config = dict(
    n_layer=8,
    vocab_size=1024,
    norm_eps=1e-05,
    positions='rope',
    rope_base=10000.0,
    init='normal',
    lr_mult_o=2.0,
    lr_head=0.00528,
    warmup_steps=200,
    decay_shape='linear',
)
Each number is 500 + 25 x the weight over the matrix's rms, rounded and kept within 0 to 999. Layers, rows and columns count from 0. Numbers have three digits each.

# down: layer 5 MLP down (transposed), 384x128, rms 0.226, rows 338-357, columns 64-127
# up: layer 5 MLP up, 384x128, rms 0.363, rows 339-358, columns 64-127
down338:476455485475545486506539531495506487495519495511507457471496501489494507492507518512471476502515510486488508485474555456483528510478475521507493515477489522481518520517509488539522423509510504
up339:474493467489520539500563534502480482461519491467435490537519535481465505519521458450490511476515516482500510510484509502474469515502470513479513508493481510545459481539455495459495491500506527
down339:469494521511506485500481488467493521548496542487531480474462509508487511516521501497469492524488509519501489488489510497465502481499498483481519487498497520455522508499511503544579502499515469
up340:509467535495469433468467466553513537468502497487496528527520515500487505519478481509501463538499490565491514498495466506491515504558526501503499476525530502540507446508504489463514504477452538
down340:443470478492522464502473531481510528505508514545512493515512535512468573466487509533509450502475512505506529534511464524516527500478474454447509456504499520524460451511484463500468547504499492
up341:489495507484485496498494520501511442503479471499450484520489510515505462506497517537477468493526495540501471501495535508471508470492462494496497490545457515529517480523529496512449488476512477
down341:524442557552514490522496523494514505480461490518519524488513489478552495508520502505505520464488517460488510518543555517514495511535474510509519436529516497494442490509511480488529495505523498
up342:499478457518489507470482501503452484500484524471501538488466520488490511516510491492519487514512484481500470463534526494475446522477488531516493495527519507520501466477497473537463458528488491
down342:479542510508498506497491491518541472526498510485505491478497433528471529479527478483516465498538532470470496540501499529483513482486491488503515552494502497507467540526519482498516505490467478
up343:491436547485503500536536472501511497488511495497499536506463535520496480500493471508493521480511527490494464487508503541490482516524495475479514479500454536552483485501488458500487494485482544
down343:464499507508523500507497546482506528506472481521509490502506523496487481503443480511502465508451494549489462526521496449522491564498505542505473472445482500467494529466474531504514485512499486
up344:501505533538503483474491512497508527505504533461528518511506512505535465447497477519510461493527477481550475484530492497541503478468483501515504458518564547532472503485508524493520494446547514
down344:472517485461553479469506484467544512478469475512499495529524508499498478497521529528532526478490486502513480513516524481501497480492487522516499474496492467461507499474517505465496545548422459
up345:497485510502540493451500499496504473524455479459476474473482528505536513504538431522461485567471500511479486465466463477488480477511523520528477544503538457524474582538528514469492477484502497
down345:569522435481521451524510470445511494490477462512483507502500524503502426546519512498468502488493495475440489540502514528505503497520490478494505470490562492550478505505524518516488482465496500
up346:506490520483539485519531492539468482446492526470451492504488484515496495531500562486472509539534532470499458494491516523513478524485465495490495492492493487471522476525501499529465530463513511
down346:483522511462461514528504505539472502477510491480468504513496471498510466509480473515525511495516460484545438507502534487481473488510537513485523455528520551482531489514492516485483527502497519
up347:512444521537520540483535549475493529506505517478501517491534514465535472511463526493538494522522471485526541513503517506499541512489417491525519514502517516498505539517522500465521505491473552
down347:521508508480511452516472495504471489529505476499530491499500516514488535520466477554512493485516447516466470499487508476479512487535544488495468497509488518496495508499501519488481505551509473
up348:486498513542462489486532488470482503515491470493446516537488516524529558490486490490448486506499524456528500483480510502515521498509476473507506444507486514524496538487543499476471505488532518
down348:546492524499521534489526517498508500548463499485518460515485471565511534485516483553487545513480533489513486488491450452418520501494517535494485525470497540489472521510501530544450515529507446
up349:497480506502506490463474494524480520507529467491499507487511519472474501523501488528504509497513512505509516534488491531494455456546482473500520493443525497551509485485514490547445480506522494
down349:529495514502514504500487484521540503472489537512503531526501471554460493467529515500521455505531491523482477495532466516516506515465504490462500518523496495483513472457529528482503488549526509
up350:453514503463505487468471518468541478527528518513500468518486465525505502489515517497488508498486491524487492480498484495482508490509535459509526526514558489510474495471502515499497505481473523
down350:515508521479453483469523518488451485500481506487509479517484542473550457522528480465504508522571510534504502518486475472563487502536476535498478552530495464515547453479511479502517506513504510
up351:479486515459486462492502474502486535495457479508468535521491530476552466517526500563463502480484508507498495532521492478499474461508522468499563527543523519502501536500480500481473510496499470
down351:523510526463528506495524521476469514522467500516516464477479469481490547514522462524524480491503499514487448500459498510472483530512505467492477488519516465510538482490501492543491503475493503
up352:531483452490502509504512543437508479534479523503506503482513480516489535493491527462514515540513490479497491484541499516476445521520475528478515513489575553502491514517501533495535544495524462
down352:533520509544439485506497554521487497518503487517498460472509534514494474486489501499520507498510486482493500443528468471492492514532512522486532546471513489502501502510518544502513507496488488
up353:513485501497485504523508499513475534504456510463513470523542559508563488495538490510457503505475529503477533520494527484485501464505516509533491511505460509522499486463497498535474512506498514
down353:495550500484529472545485481544539493469523528484481479483478501502489426453491533522563475485524461512527500490509519464493532489520495513504518546544496547432447481504483528513515487474491504
up354:468510494517530486518480496483494469474507528488516506465441528515464469513496529510482495502489526444527506467465515516488521479474544483490564468486490526486471488457518523488501515503519524
down354:544473490488489494527470499488531482549468513487491502510522472510552473492529513486486484512501471515471488500535548485491520503504485510482481528527540462511472488510521442541465533508522497
up355:478518482454480514494520526519486507472487523472530515514539498535512481526504472473457473526510500558531462490471422495499478495488485499497534471472484517513526499521497536492490510506519533
down355:505471504550441519513502504516492468481528522544511496507511526508464511488461538523502489486519512471485484492475505502513491516503483501469511495494521478517482478497533496517494504468518569
up356:485492490511505512516481499497515471484496473502531467464502473471510515459510504489515529484528476539504511498515504530478474535534478526522511538490490495510486552526580531488519513507501481
down356:481487489492516505502445486487507527474521546481500467509501531533514526498475516503494525499467454499476502509503481515500497481516471475479530476495445531501490473521468484546565520496481515
up357:476489516489470483471517541492488467491503517485538480508458502502499487435502479522493516545475493504538508489506478528524499544531498507488503461530478472519493483509498497482462515495537483
down357:575438510526476461560492459460475523484449485513494486531518504536542525525508536507542527456500505490490521506508480515546503508506510472491499458516514502514485495455498517483488478524531519
up358:499495522472522496439478457505478494499514495489513464523496465479514491487527518471498500534488504510493481506500511536440519522511510497496521496523522498480507534541455495483495521527472490